{
  "norm_place": "pre",
  "attn_scale": 0.177,
  "init_std_qkv": 0.051,
  "lr_head": 0.00605,
  "warmup_steps": 200,
  "seq_len": 1024,
  "steps": 7648,
  "dataset": "wikipedia_en"
}
Each number is 500 + 40 x the weight over its row's rms, rounded and kept within 0 to 999. Layers, rows and columns count from 0. Numbers have three digits each. The size before them is the row's rms in percent of the matrix's.

# down: layer 3 MLP down (transposed), 320x96, rms 0.0505, rows 170-238, columns 0-95
# up: layer 3 MLP up, 320x96, rms 0.172, rows 171-239, columns 0-95
down170 096:529519449530505455556527440490580501453523492511497514487477464544498459597505517446505559511448521452496559531459490519477499493537499550505568492569519531485419563481518520492464482514442484509576545532539530474498501497446536522440562454540476455505476519461503605549475486405421475494
up171 093:480471438527400501458510482485462501475467497545476564445541504554446580440554498504459459483438480467554508487538488516572541550436507563471444512455512495513532537478589451515481500536437476517492567467537537583499507488482510504501516558567535561581517465486486468494505511441535530501
down171 091:513528445549436485464490524482465501456519489469474601436460547537477570428522455534502484495393524537540562457522486526615452514428463542484407507494514520527523519516513435485508478533504517515517547515567548575501493459500500484556558502546503477572509459495536483466497475489479504483
up172 092:471530471407454470459528426511488545513460467505463464557503551442545541555429526491478544516431457522459554536541440496509481531513506469488489483512535518444535558580514547447478508509464454587472473512500492539435495476520563464419523501497502450523502500555495505486464488416469409488
down172 095:509417490467497445567480472482484516498530565515505480491530492509439444548514482554486441524556475522495518468496520525519460467478508511468541488584419456517446547405444525436434436503466474482506523563500545485491471546584518538558461507519466430507478531505498482523576482552563562534
up173 103:526600503476476546471531435512514464471518514491484480452556508501440556507448603484467467424539564479596468518486537554517485453482516508564501507454473598544485528480451506501468521491456547492509449549399456452547544537484523538484468501471495492530527538491458523544468564511484488474
down173 100:557517542526508413484547524475501489498498458485487479547423483567555457447555474574501475458452458528469565569496511519581454559507492526502447503518488447454545528484550509469477484520484486454541529467492544584509508464465482534520536491547481555448437461503522500556535445543599547530
up174 110:488459526502470585462500468491500499462562438522552507470445479426458452499420479483554482475541475508485515469418496474572488581475519572473503511441523443569510419503437489531472563475527519459466524506533495515555508555509480496526563433465495508451499555584445486517499462492494440499
down174 118:508442429529553534563508497471472538520524472459546534494543481412489553521504545483472504519437423447471487517448529504532461591460515583529482465528510547472532476530423577526517513486432496483462576485501535498425546465525514461506477483449479545512492540503556501549546489489541589485
up175 098:479609517508467470461502488442524444519542545487504481528460560460595473493437474509492418487533498499486574539567536603532499452466490478498517511522566494519544574470501465554480520515470567496567525432421547495533558450565513495450522523508520461517469516474487502466508475489451507494
down175 099:525454479506434502562542536596477517470466573510511518501512496518440501482481487594480594429499452530529498522499449479377491469488438485478522487455426498532498538551475544489447556480485455476514475474503517508548461526478487504544446507496473472613458420516515482515514510465544502481
up176 100:499508475473473510484496575462488496496503482540436531440567489469568522491531439382513510457477518441498510580559524456587436462551473529514439426473499450515492469480495477483571507542473517464525546512455441536527472474494468572498450516407462504466503493494445536499465537450464492528
down176 099:496538414545600535506462534518491595486493501466499490547497548470520518462487453502522510538445529595512451490524450587522462487493490496582489481447547465409508450445550560511586479558532453480543489574512466523535492457470462485532454500482442513499495519499504479477538530535464482513
up177 094:515549516495477484491433473459541443473508462421529515516524427486538501510498526456534568488533533569527477476446471531482460553500495531615496488516533492502513528534532448489578514517471497511494545433503515401518467466496484518465459444434518539542449466525492577584571523473531566458
down177 102:496543521461528537565452519495479483494479486458511510496509458536534530490463540477518551439462469460508445483495444516562482559495519573616461485510535451528524528546495460522495523514473462441499523430499470459569492540492493603420480450448457580533461472468490545531526397491517530513
up178 108:489458471424500528488480466534482466492534566453481564455460484409526563442508534536564511502476495556403549503508477430469490577478519528483495522503454446565552441516449494536531577477485492549478469481506495446507537567520495549519533516506495488488546490528549482529608542539461498458
down178 098:520482496456543462469552500503425485468478512435523503510452446439500534467543520541545454488507523575480525563571459528523532594472562545548468519535419514522505535578513496511429486484485465499492489526486454482556549555593529521529533483498506482467524513477548465512550432550439516578
up179 103:561482475486521454518489530568461506477472521458523516489560472496429400455526469516477531507513502477491481486510483463507412593432533559528442464461408513442493417527498517461494487508516459491500487453403457583465528475549470533528472480495469498489515496545449504434470544423507518471
down179 094:591485495478478443503513487521523509491481557563477530493504464417427466550525510479463510533442480524467519518501515481503504442424501506478485520487520498478534462504489442536541520496526491536533476457455477470552550527542472487597535509472379391515432487596582478470555507510492501525
up180 099:544493523545561509479418523533461486518512484489507498450430557525468469464490540464485538537559426519523490509610523532558485496468476501444530512459455404565445496413474435501505547561538474459499467507491501518486508483478469482465497499458493572462538471500463491521497545409425513563
down180 097:491526510570494423512502505516486521416492468490452509540495445502527409399406483596523496492491520535535507518501507517588528501495454515519477426516575497468500443543546504437502528483484496542474501497465507532458474481486525456468443516454506426493518595470536524550520527460477536429
up181 095:510560437534543523471497441525533462527543537485517466516458509428459511490501559519491450476465441456525474482453522500540561475540494489412457555515538433431543506497534478499466419520516547451516503528472505384515559510525531453542512595478500402529473477477484462503489470502568491515
down181 099:460429468598500455475506535526532496510516498518436450527501488493491497477481494420550476587483529452494583513553494525527465582511512561520498508526479439462479518480533454511467518547424498496463530519504447506581487521375448503472478497543550520532501548522425513413493537484505469501
up182 100:465534490472539553521476522529567461480517488553468416518504462558453485506520455501472529507553493446478485545472497519489425476563575545553473485443603536443522486507527502498490489496526482475523464501559408569560536532532510489464489528481533553470515494460631488506477429521501553489
down182 100:450487527450464517530449486508511545518563457489482503420503482467412434510584524530568521433488485479475448549535520574565384514491533462511511418446492549483509564534501490539516515477485513488494487512481535455476521520510580531506529540564471518567508506550471551466483551445461490470
up183 097:410488477489534462606558459505424462477522536436547442499541421503483555531535478603530484487471543485441511473528480537503498498496528519469546483504529473493476381498484527559454507489488538495419544433461469505440466490513442456518474503464492508444544539514534519540493485503475554499
down183 104:539522518514555522432495557404516509504498518490463605516492575511526525520403496436486582498482490479457488488459514502537499566517461486536506487506545518450528489497497415517546556519535392447498455507559474521500527481476485548493472442497437517545494524460475508435440471478473467572
up184 106:511481495532532554520454489483563528506440493561448472550551492600526469517505513513484542512512433454507504430487519472456553491533510474532491494457481555466532554501470547474539443482493484518460563584460482540456456501594508498475488520451478493555482520413548523373470454493476536470
down184 101:491494459503507544491427463458550521466477520610481509467492448585488525427510502494495512535509429510455552543485474509508504545412463512553513457476487521438480480492492509466562502497484476588503508576475517553458460537545498427472495510442483506443501494441461523422501460414458515436
up185 105:539453528506512525521510525507487539457535519531529541459478534485440533587410573500479548458553483468459507471496458532487534511505490531504512555438547523524556434550502535502401498444574551441527415509468530522534522513572563493529487496566504480519451459492469486521541511533595467486
down185 106:516544448441477450470489542519548515513485467528527473512484570506518465417503468507457542465506558528464532527462524472480524482531513511465492402465539476508517468441512438611465547566498494538472554540503562481539500524411465525487538516482471442495558415483420536479419539482495526512
up186 098:533511468496477530452434487416456511485521591534503595452514488545517474498484498533435491510536472553509548481464538521523515497471572535528512513472501499542567546476464566468432502532574550455576549496528483502518493492480526552616477521523510409477541433468511480513441547488495510508
down186 102:473511490536487452495521561498513474481521558468490501511450474500516572520489432520515502553523508498564456502473566570496466559526480541426517455571527517544538497498541471510473431513458519539604502476456501515538484497470456419450448486469498500476571418525546488460453528451439582435
up187 092:524498523552558522458476469524547514511539467514467492556491495493553541553499443442490511506519512501489474536402563533515508480489509502551501491472448555430488541547424592501573562456575514479468475416466516465527490436502427531481500462510574553473510460431512442471525529471503558500
down187 095:545479486510538557478480509464526525529567532492503543537459488523538565502557519507511529499523453487597443590473495461523487428536562489540541513451439539416474453537510564479488547528490542504557538511477485431522478464466441494476498466527529575443536481473541445507555549517563569492
up188 090:538445538554463445509486469527451514498531487522562621567486499435536517461501489450495497525469525493453502514495511464569473566472568480538501542532496456379572505527509473489507529502551459544483458440487546483525504540437513531462563557417473460463535527505491463457457515541492507523
down188 094:479500533480552491539488517580473617502548543533529504454469532497503543549514575494565433457513482530472472594535545460477483543507442455470564513551538456563498484498581456469525505550469483501487509503486549468467455532512499470497480569487535449561529487565478482515454429537547542525
up189 124:499548515464514477528461531595515427533495506472502460523484556560532559574478496523484409465474520452464459480478574499487514539587486574477456468428460499502518535540476562519457535547471493501502509582478498486477526454449479542549424557443489498529506470519513491461492423471521465568
down189 099:522467498500498402542480559565501463556590539548512504425496536534459484559568485486476501410492585497494517544474490477517450388541447532509468468480532482521462427558555480474479533515499454490460498473492516532535485496455473512568429474497502414513496575493499500513497522469531478513
up190 098:571478434530476497449536428495507530500512453457568568425484499468545432510482523502436529551496457411504429525455508534525520508471547494533504489544452475556484507431461547515490456492478447513480493501503570516558523522471495490470538480536575429421488460550457503504571531504466469437
down190 098:530478432508453543578513522519529588480523489461468586495483534560528506471452523488509564504523523491483419493486494524530541522492543572526495531546545530517503520528538453515376508531477533425496469481578548433480491485498490445487508487575564554481439505530498438501461446537454478494
up191 102:496466582478544486530551573473542459469485559455492423542443504445519532461396476464470562499497460519506510529532467487486534532471512568564541513541552499470518477572476459548444491538514540536520503508435549527471522441494519544445520473498504543462543417529501538490565534542561538511
down191 107:483499527475474485516509569488545388538479511500462479570475491467539519429444510487491457518530481500458487554528499492510573513507518623493496474560518477509558469512500533553417461518495479519519598495465530542462539441521558559440553507498497523490557461534475492447583522519567493481
up192 107:448535540493533565523475441495529524463471505542474458483559571480471493496542518532468533500432447474449457487558587513562553494505575508498520508559490532555558576472547461495513446458468527402520493586515498572483530539528485551495487490573457506520527501485482510482470465537538464429
down192 103:515497537489599492470434505540483485481527415514462509521497586544500446432566497511497496511517531478471533453560545523612486580543517473499505530515537502487473463507472446487531463513508435477577508578484521461428518504564490509449554524511498538468410535443514453477496521517555524491
up193 094:511498521484459594481487461556466513503497531498479462544530520448488539546478420519561460500475483488510470550426514532527581474511505543556555554583494487550493471506523504536476461493596459432507531489423500469482510458434434523502547474454515514470493418456534512533603469534529484505
down193 094:511479494464443464518533481478499503518537518537475499467524518437490530475523497443492418517489500472497471508476533499433497455471433482566504549478456603511429516490603569500525425418484496451485475466421523473454502451401481482473493431462538471509493431498548470549511544442473489483
up194 090:470478483477547405492481526566418566454503472518501529525464499444512522443438459535499491517520533547455554545508445507543555562530482545496482509561499446466559508491535572536568553476529469493481519445507464513515499540481555547494501461449449472512491416543556532477425452552516511441
down194 093:454468449513486569476504425572517516441506442475498589519518509417554528513458512447502559556544494526559476540486463486591515468467519516453504462548483547518560480434491514502525527497485573432539556510482506462521533478422498477528466480496433384472489538531510478485475516520535499509
up195 103:525461530449483500497457471494553616494522464480509452485518532472447516466494544536458494571533493502520556464446536492505536481469521520501527517568464430515566463437493571499459533501467490458406539520453527496460487495475538521452511499476543544459504468457543610422510527402511471508
down195 099:463482570528558499510496474449481515480498418489425497509502611425522494526486609499472514507562465517537508553521416536504486513525556533476583483474442458434569464497517508520464518542526466488520525474508490476464458501486439533460453536489504447475429489509564495420469456470522474509
up196 110:508501588523522528499515521509514523562429484496502497528497557485396507456547511548539550439484484455480507412519474518439461563490475556493524479488507516538529506480488518508457476455496445531525558549547423540433570557563458506460482530447489567510614529531489474468490482445487481499
down196 111:528526456523497556523505537529471476524440558441534534542562499478498483515450524522503432489455506498476491607488488419524536508435519503580501443484521499490589517514493434548526501479506442499431428431539474483479560432463538554502498475500447599465473502480510512479506528518564558497
up197 093:509545510551538525526451527550481504525470495416605426508421500515503414401521409487557498471540507469462490512501536491467503569515497521501434493525485492502477537492476553458547540526564483503535480570534466497447519496544483456501541493505439431475484536422534526550513469449515542491
down197 097:458497539528462535471520470584547476502493508533490487487474496545523427452466566521531492549492508514518496548541505481481429418460568506490531443488554505533480419519481456488458544412569543502520458503534473473500485480495569555520547529534505469560519606574556537500541462465463549470
up198 105:501497522495534493448479501520517512497468534496518470527536550510536482496519509546408545520442488496564579464486520484548506492453503480548415582548580493480531508510464478523465506463492508457477572437499541537523497500468588505563594477539466497490464468416514602495463501496459437426
down198 094:481492554552475474442481487496453541449511498461507418418504543504561498428556505561448481523533495499524460485448479508521428452458461571513499506514556548455508496481567516501527534498500486503509646513497515545455500438442540472481514457464445430563483483486540513507472535516563471475
up199 095:514525509479492500502411464470464410501464427487518485521482555519480528520411518522513448539456475503570481472493466495456568535523513453427451491482561500477508599468484427502519443501441477493496539604517496463506436572442500482462514569492492547488447471559486516530469475476544493468
down199 097:549510533505490464459427493482480467434448536511534487482511516550490564492392511564503490477451507542554499456483412484491497495489559456465491440499534424503507559468544458515457492488456527526449512557486467511474425566470444473493543562547472529481521485556458479447498544436575532445
up200 096:516451495453513520503484523530525584544430435512562557515530532477498557447583458552512481447513437511490429561507519477526530455493536510509484546548471498472492457495521466573516505485562553532538494428528530545515547524416521516510448512444505545458500502494549507574410474434525532474
down200 103:505434505520552489533509502524453538549509404493543473479565488534490537492504550522449480471459486429509470513490562544545471499494519435493533540524472448429513412414550531500549556537545537508516499461511417551496497504506534539496476514482514600512573537436472495549443458439475501477
up201 099:482465456552484534528516480468529424498469469541441509499493550518526534522452416499568414466498521526479477507469497498512520521548531483476440541534406508490509486469461531497491431545498527493500516408515464467488493450551510580520508454444423508439421445564537582490447484479550528512
down201 105:525512476527489522538484502447507410490512573517502506498490522442562546473404452574555385486559492506473501534452499422520529507532514476493489469570445533457468539426527538479473500536495538532506578465504500527498482434539525526505575473428480511515443490547494569473453493468490466471
up202 102:493539478580471477483409469464534523535476463496468483532480435508434481551435515486579462519413528473501505488505511519520516500452554537468498577472545498536575542542529530495492471464527489521499519566486494504516493574483484375472567492444453521515537455455448478460500521510557558554
down202 103:497444488530487513492432473502529528491547447509448468489440501544457477490540516578516468527408513464517509518502457533532514444476503508478512535476592483535511519570513583516536445480475475525458513512526522454496461600441556451455570475435455511561532408503444539466516534543551508520
up203 103:474591527529574505515526592507521524488505442541473487498508504501506514515581485564493423459480505536513517439514539448504520543560442551507481427539517538480520567473541541541490472411456519490495484446508507524437555511563501486539523500456496572480506578446438539499490564520443479529
down203 102:578490463495479565442474491525502565507449431524512493492534516553512495498538509548477534523479452513505505461466535514511629620461507558547483514460541483500441508527433483486575589493525479517462598512500497479511461477402555468491522548454506478482469454484511460519503509518532495491
up204 112:506553459525611462519497496474478426529478458486525530509497495491547536560515512479485451416538484510540487506489497537484505527504459430495472567496474524469478437455482569406535546528511457460493461454426493534530576438543477440405494461446502467476506444425475490500549518504525482459
down204 104:469508565430576520463576526515373495503537437462449484469540449514494531530486470488507475491508498476524553501518500566529457513505537452521481574570474512494488460443494530451536445507472446555452496533550493520585470546503479478420513485525486491450459582463516502562554477475542507508
up205 099:477448472483467529516496534517446558499493432471491467545485537519490433472552455470445439505462474530450504609481515474570495504540492548446457514421488555493482520398493498506507575446501561494535490502547434414525495437509550468455504578502503542507494504445489528524427524501481510532
down205 095:506490468494469568455440493526472580442508411475475481504458571498462482452566420482531497497442445458503578536524515533542533511575470526436472508478526508514493478454490487503432547448537447491460533501594444485439504493474532460507432472472519550455524451504475523517461528521486543565
up206 106:546515520466593531569465517498520428518509541426409472457441501420518493549561490505544498538507482424510555533507536487542500473486490527485513481551492524490570552565521466513524495569533487496475500519524454544467490493585527549524558456438572479458434466552512465515463563497486506516
down206 106:465561414427443465549485534588506529526453560469507538436515547498473475531549450478608489547424477414503525492550483553587516461508487479534483445530474507498542540521573443526527506520549520484441486514502480522461513463493513479487529536521562498477476481459498455495476508506486481419
up207 112:537463538507502511530505487464396505442500525501496438529531445499534488523500496556468452513424466487487475425490452541496471489534483523439494524511545493517556512468535451463580525500551553464518453572506495479528507500521492520545445476490518520449521497404509413508458489552378589475
down207 101:495485552521435465452569473473562490506490557500484559526546479542433465444525517458533489469580442451503494390503474517457531500472461443469557507559550472495496498425498553505446503505538496456563541520543514490471506572589482512569504467502478488479486472521480478450567544525519509569
up208 093:508506439524527485487451524539474376450521452506399500436522536550559496488516517438502488532480515438513501553459453518502387463511509502485545571502508483479500499489503527443548484460411462515521464489426512530488466542462524543472451536501523491480414474453453461529548522446489536509
down208 100:589511509502509494452545535535515422505525433573506533465546483412551544496466529523523505546459498513479441497424492407585513580503580442477509489493563509559500483510488473480487514520427499472553489489473503507401539464476519502512564509535507482469462449493498454502536532474526543551
up209 103:482496452476555448513470444540493487517460459480515484568456513523389537547454518468481476495524486467533558524434473522510518472466475578549531461445492514497493406521435475571403477475541537535550497491548513496512507432447401448526500473527531534457525473434529452514469515485491530518
down209 099:550493413527457404496504453530508495496480541524450463529478531489488491485493446494505470512521509546542548580510461533430519440511521542522513514504564500485421426547468461521442511490585529524514436542523577552573498469538418419519561503568499463460518515465520500467509512508463520487
up210 097:492595553515473493491471464486554541539464508536512428559479538575482574510475502545513512524479450563464458479482477529538550515531494531474474528525530558500465482462496446436490432478508499457513497483499433555452460581524555467431551490461470559557457472501570513533473520495415477561
down210 101:521498561442503518477485474455506568455431516518513485460444507515473522493463457458553511567492437523507508454491543525530586517498576507419485487509476510527485535467479450422399469542502468473458468403480485529490503452518512460472553463517515534551414466536506515555443533501440434518
up211 096:596487531575539501517517484483494503447453502541454497473497476527474582475557556481494480508580474498528457461511523568534435552498444558469526471432468509529532477377470523520503494489491529539486521556531491432498488563502451508449471467506539512499503485542586464536540529463558462567
down211 093:485612418529460355548479511474507502553512471526508495481550561590530554533521543460460465506568531533486501528518511485460531454513493514457517475503495499488511497502528537522560435512475486535534522532497506470443452460488450527497524549495552460523507534545578583494469568488517519448
up212 096:463524579493511533428515459538509531480459478513543497491493425516500460529433512536461607497507569509474435497456482589555448546457490565509566520508539478580492495494490471481553516466461466511475465575561556517498482563510515448467566502529456509515539519492539465506487509579469444468
down212 096:481499443510524409540544517508477465539569457456555500473467511528510480517524462433532480460516454557549595517554506465491547522518506449509378514500423448452489452446479453517534475499475503485531492447486472460496510427511490486448549526483565520489459460475438537533531548454510572530
up213 087:549550474562465509522498510475448474503559475499587455519465439498486499545525495479495485538480415471542523630537483500466486534498507510398451557479489500491459501502505463533442519525485501498433548495493476546478478445446467508542455497538516444458477548495524369462549501496461533461
down213 098:480472496504518496522521479513549480483432443460446419446495588494521492459436502516523503564525532507463503444420527520505436490528474554533499463517571539371456485484469555560557447512519480562532511449513525510479605528527493487463544491477534532554524482501489548445458509551494490497
up214 102:454509504491490541577460429545438483458518527505454513498449469506510493520457489531521578505552533515444528532544525454546466523436530475531521546567530475459487566478426430473530548577486482441544485492535515451571496601524501501514504486600540547460544498513470515528454517468524481449
down214 099:538482440534528498462540570481484532496435415479530510499509546577554540487499493504522521496498480499493539563523446478564532508425507521485487547410575546496473475488488530485567445425480500532463558493449573508472509422469519495467525443468439538483466551437563507487479511534544485569
up215 104:571558529382427469544476539509486486476423549539457560474508453488485561449422502524504499463517435465500534449466486467499555497520548560486530528477514522526475481469429555523515486488505543512491534465489537442462566516466569518497506489570450507479491501517483452385555486504516481493
down215 109:464579534468527440479466507494514477588556567478461505524520497504461555556451497531498501497523524493486537430527511577474565495521477596558537473467506555457539555487464541564470465453478497499459517497518506488445511485577572482516567460524415473459486460583522492428500497465480503494
up216 101:531517517511477553482479560487492488494415513538598601484580519500444437495567529561520507518496502486468484542502482447467459470551439554524512541491506513542550523479500553545528585510487550485548441448518527513490536526514512510486458598541467488502564437514471485511526500458436564462
down216 102:464507583475443449478450516547527468456462542547530499438541485477478484516479560461522530556443508549511502468520564461472401428553426503478515454467506498516440483466510489517499547489521526527425433526522539509444454489505468518537481569517473443541527417464497484461505436447535535451
up217 101:521504578538469465493458509561474510461460496448479438482479523555589494487504495576503468516434533528468548480473482492509553486464446492531444512493538532517475450534415489508433521530457553475442437470516540471420567480518422487494496497463470522512511480455441494495504534385541571504
down217 103:465506564492474522516405542525532559520501404602471480467477513494555487419555537494470526476486500491558473528467517501497515486445506487444473520541572569442517464522427462485559525518478478454451466469536463486488520543475468567513486471417506565569515479509470431460494503444481523483
up218 103:474514468510451488443449469443454490519520559542567531483545504452433503495451473484465512485553404479517467508410453513603541491532502503537504490585576470537525496515548512477548480549455542515519539516476554458458495505480509527541516465553507410440475483535448563527469516521446462517
down218 102:467522437490464556481434503492494547501500497528544494520496479470435459498376541458448441461559455514535482500436477504472493427528429481579434486583500528485455507460483505503524567546468485530537523503427487527495540466464508526518555501522463536469525435529456481534432414477488491523
up219 101:458488467539519469398560489529487531550467530491540507508509476463544526546481475469505448522564485539467467456535433516494514490491473546452492503535490556515487525534524454541541484568466591560522464535450477511486594484485479469468531447530490576442537456461517523458542548551450576415
down219 101:438526499637479475482523435512498516577503530481558525507494554466500567508530525508505456514515487557509510544520513497543523389481551490521503508519493518508478499549541438539530501578484541542526481534406513505523523551555454463492550448570506523421541533461446518471545479541468540482
up220 103:522461438484442468484438505458496512501459513432564508529474521428491526519500496520520533514536558442538533508529471546523462473456559578443435521564414420467451478472469489513467516508536555448526529542529527470469481518467512420415418473463485523564513476461535509466504487484437534532
down220 096:526480520517488507515435501492530528533452508407497539489510540415528501488470446450525575540463479448474482458492473514525474449489527546451493499497588472467424464497429448456477462484447524516525582460531503509479536557431528474516457500461510511482458410472592467477582526516443478487
up221 105:565527511448568530535527498458529463480412437516553493512534493536510548554404420491521542483530510440420469487560545490462525423500511545514533524463475567486484540486524522490542485484526523521531547494562491536511467556463496545449486489506482465498531535471545513437392444491557539492
down221 103:476487534533480525461517484492483481467511524413499500527566507506543452426453553448497447455510534456551512507521563465517510586487503547501442518539582610478534514461483480531482502477412495516514547485564512464477516474554471418495447529508495603551491493495481497481561538437445488512
up222 105:597406422464440516500465508497509552566546514499528440483518521533516466510485454481472519578489493506457521517512557534456472523453520509443420558510528507530578487464522479621504463472541568510479519478465517561513503544523549518539466530497468582511533458529516466486548436512508503516
down222 104:469509522444563498502495574512494385449507505479501483429540452487562467438540541545508551522506453516562467523480526506439519587559544496480475522446472435539513445455426495494524480517522527451484464487534504492517585497486555455521581546499505511475483479544522428480565494473517559480
up223 095:465501544495461450462526485522436503455539546474525440527481503494563499486495489490499546387433554458495472501536548526484441488490509495419555444504504473477477421449449545549552423508545576510535535525436460471503519514509475520484525496514451517504460457501548511392559488553437487505
down223 098:510524489478526487592519557458500516540451452521478450514417512491437515510500487479491474463515488524472513458490474497551544553477480438510446498498518510444427617503535574496469398510521530541402466453492498579534511533468504481460451485452489485489481476551527501553417505462542454532
up224 103:481511492537573474527501529450513407533476529480476436501509460461460442509553597541405492567491506503510529536548479552462473456464534485537453506511541531519494497488508550498494509507401549512484505493428562460513515596491556514493539488528536477542508584451533507435475453485543540537
down224 099:525546467487476533512500587492557540529543548517476504497491489438467532525511528486553525502428520500500543485483487485438456420526456505499457472492455507540413500416523549511447547489467531556423438473460539544557481437444456487507494504507481459508520542543420501447572472445419536495
up225 097:500549503500514459546497493441522503430499484507509501522570559500548502490487561461519420515546496483484504429500571521504515519569510510577432475547465497501458482476546471521471543541458519430519495489501566486440535546464454464431514494534615465560433476520516482464527536486508553600
down225 099:453543504481514515519490468481490471533534548470487593539511521521632486490444463470499437466569513467523561468464507532563420479554502529532503464564484533493441538388436469493487515529524518493525496486528506528498511569547521520419518520493512571498551463503508497519453538434486526558
up226 112:464490449578496497572552518416545480547489448513575461444482523474488508426521546560482487545521512518578562516515478446448460555489536477517437544508548493517459474508515526520533520531473494439529483457512467460470535508452510520561489516456589536475460413515486555447501464439470464466
down226 109:509492498502437500498530500429517550445551444520503501478500540505489457504507522540502482496518519473446552536485499519467568375605528440484494449519495502546512402573507484483489501522520474450528562557452515484386438496449446547507511556536501449494506516506476440488470534492462441492
up227 093:525492522538519489578552469529461440430496491513489563468507562513483464504549550471402488451495488470465521528553539499543473468518475463494501469531449510526510442482511473500461550552419452454499555528454513527490497468490581389454491449500444468481450501550509485480521519400506418499
down227 093:463542506466517508469472526496525562496489482479479446573432539530505510528569450580529491556515566491535492465459478469568520465437508571490426572477496462483591581450500541446551494488530515489567508408540459487487471479506462519506540441527541483495535484482524535463459511563523554505
up228 101:537516535588499477490498421589513476470532514486512479486463592505473497562487524528505420527516528479484521466512493596404501507569481439514507546446505526433525429535507517545522459531472429487471552493545443516485520545495515474474430534461449516516473486496555487526501504533459446584
down228 099:525523497524495505500439460481503498555494509426506468500505446538554530419500505481571492520518538463530494513500479378558490488486545492495452502521537479554564471512510529519457464514500570510533545507559543507468538400500626513408437523547564491477469527480542488518500537452488517447
up229 108:543540551556450508479467522522402503544546531506503549480444457495471466463524525480562489486416505481458526508440492562573463526560457460558549484517531492519540485506548485534542492523504469414475553509510522476440510435463428454515492459566497485423488510492578515424509482523482547551
down229 099:514438525514558551516492502524400497543440508528503502531463434492505502481525489548598583462470501453498503471446481548578499504532485429508468536551501457529438587462462437464405509477514490500500527495540509549446442440502545503561522476513540485459516546467493517442552465509500463520
up230 092:502460448522457540459487492557536484482556469495516463459444457534492506451472476475464517513486390419465479494479472496526513544543461591451459499445483510556496451578507453461525477502429420566471554526531490510468445542465516459506420485581465519505512527589474490511530498455490503477
down230 103:451573489487523486523508540556470521436536535459501491424441467455478488505551559540491540522444442474597516469562464495513490493459490505486532539472428469505466516530489502509461554504526489537445450482443514525512492539489432473562468483500430429427538534512413562556527476462481450550
up231 101:532512474560470507589553513535493466494547459511453495518439507444487483456526507469460562523539475514474446523526457556496449483505516577537459490541556511538520551505502543539501582467507505550500530523508471429549507454588532426477522450453481511481432559473510442562498510489605537536
down231 098:452488492478476591432426442459525519486447497418516501460528461557529469560427470544524395556584569524511530564460486509563469514539514554465503541457473504553547539476493507468512499528458439511520446498515509543477464565479527551534507512480536540513549492500493469490447513458466517465
up232 088:551527520422520535460460495461517461488528477536513475466446484491530499503512461467448475521511484460515538411489520483441483597482412569523521456571449492446516534564494498555454548468521559518532556468534584514452460470571469453471469447553513535487451552503498483504578512470502468469
down232 100:510517512509495462530537501440468529501521426562536459503525463531491460450458543521484516494530408487470566513543498468494493538393537437559466541493444466490462466580493511565449430499455485449494482449525517488569539509514507486454498485553483562526522545603557475471517443542456516515
up233 105:466482513453509550515520482489435454577490488468446511476480470568542494528502525421548551484531552466595471491492493460523527499477506467524577499530512501464485484488458526481467489463474520536380453449511456495509489509545505572460475534542524521410485573530485468394567461464486512543
down233 111:530501482522475556537485474464518437455482470398488521592497430551513551552545517438488524500497529522450473530546589479454580431419487494490490545498502531532489482533473424450509457571500476511483534489471516527506550523505551584505557509486477499501478577542443454559508494487466483526
up234 090:529505503460532540449452495467521504386480485467461498534550464494427482532445519526475516449493470530533460577450475447552534407502495464544479438457534504513483481561395509471519537548524484485477546496507536486578518554510499457493495596477447512511493531505414491548458551506465475511
down234 093:442537406452520436467487558485500543458463468450503517529433466496475452558527471520413443487492454524572490490495488451544485470520539458509508445474420402501490462514422497505548522455456492507455455417533505490551501495464484452500520563482479522529560528513483533455451524544460455515
up235 095:483496436512584511519494484529500487522461513549483465504527544581453542653494520453479473493548547484534519473567481532484456467511486509539459500469510551507494516509555570464511470487513599495484534498486467522505528429478524537480462485468483469528602507498480457493417394514519539499
down235 095:504495560578482447498470485549526500495575585495450506451440482474534524448542457518503519507457521531437536518409449500486478478490428519492498471477529510474441511511543436489448498489503445528441425537516490502525460589486508459548472440539487472513447536524551484491589576484441472473
up236 106:441497494517457488511506502532521470479526465451502519454520559418587485484410502449475500569480492449516512490476428517535490471467443470473429568565433546574574503422513528511497511560532494461517508479492451518561461437448496534559558454456490518493479497565479469508553488470470466484
down236 102:422429560455509435568498453475507456495451458578498494492456419521518540512498523551517406457582419487508495524479511541418485496504516515471497516469503510529519524486534428495470435475495534570540518538456522492562521522501457502417517518487531409492478496471549558564496513525496504482
up237 104:531500479414547507528462541486546386506455554445488501431438498560488445511493539533485549536506496473462551517405522518519513543501559553580508515503502487456504511571488443521463506493471497466515473522467489462493456424559520531502565479523515526436429537471445491516427461450499524473
down237 094:484480436516619461509471553522530453518480539507467538440496545498513511487479473504535490530516477462517519439439487579508519636458503495563493581538467459466446557560518482503561450442501510501551482526492467508523444475609493462536493496479483470454449544459483513496501519450492529494
up238 084:517526507533502534482524491431502581598514569521547518500500513495502467445486507500544517477480510449455533478539554509478562556453460432528505479557544525549469510477476496497413578505581509479567434469456513543582521477509526538536448571469555553509496471519439521493534453481520548454
down238 095:491540450503497535518481460572523504441512427480466533480491594485510556551556532560453458537472453514590501501511495510533489443531484559465454538526461510444538557567538501488522430495470531476491558522570502454458501477451513493450560507542452423486488524546542519563472523533462430530
up239 104:520430475475546463521538526522430476548466473501448483562486400466505606491528564520513471556424531493513531486506564510511453489515512457480481502474451484537469395498482510548484528491396460451448479437508456573509540476540550489521515542499512487460487483473500505476436521553435494510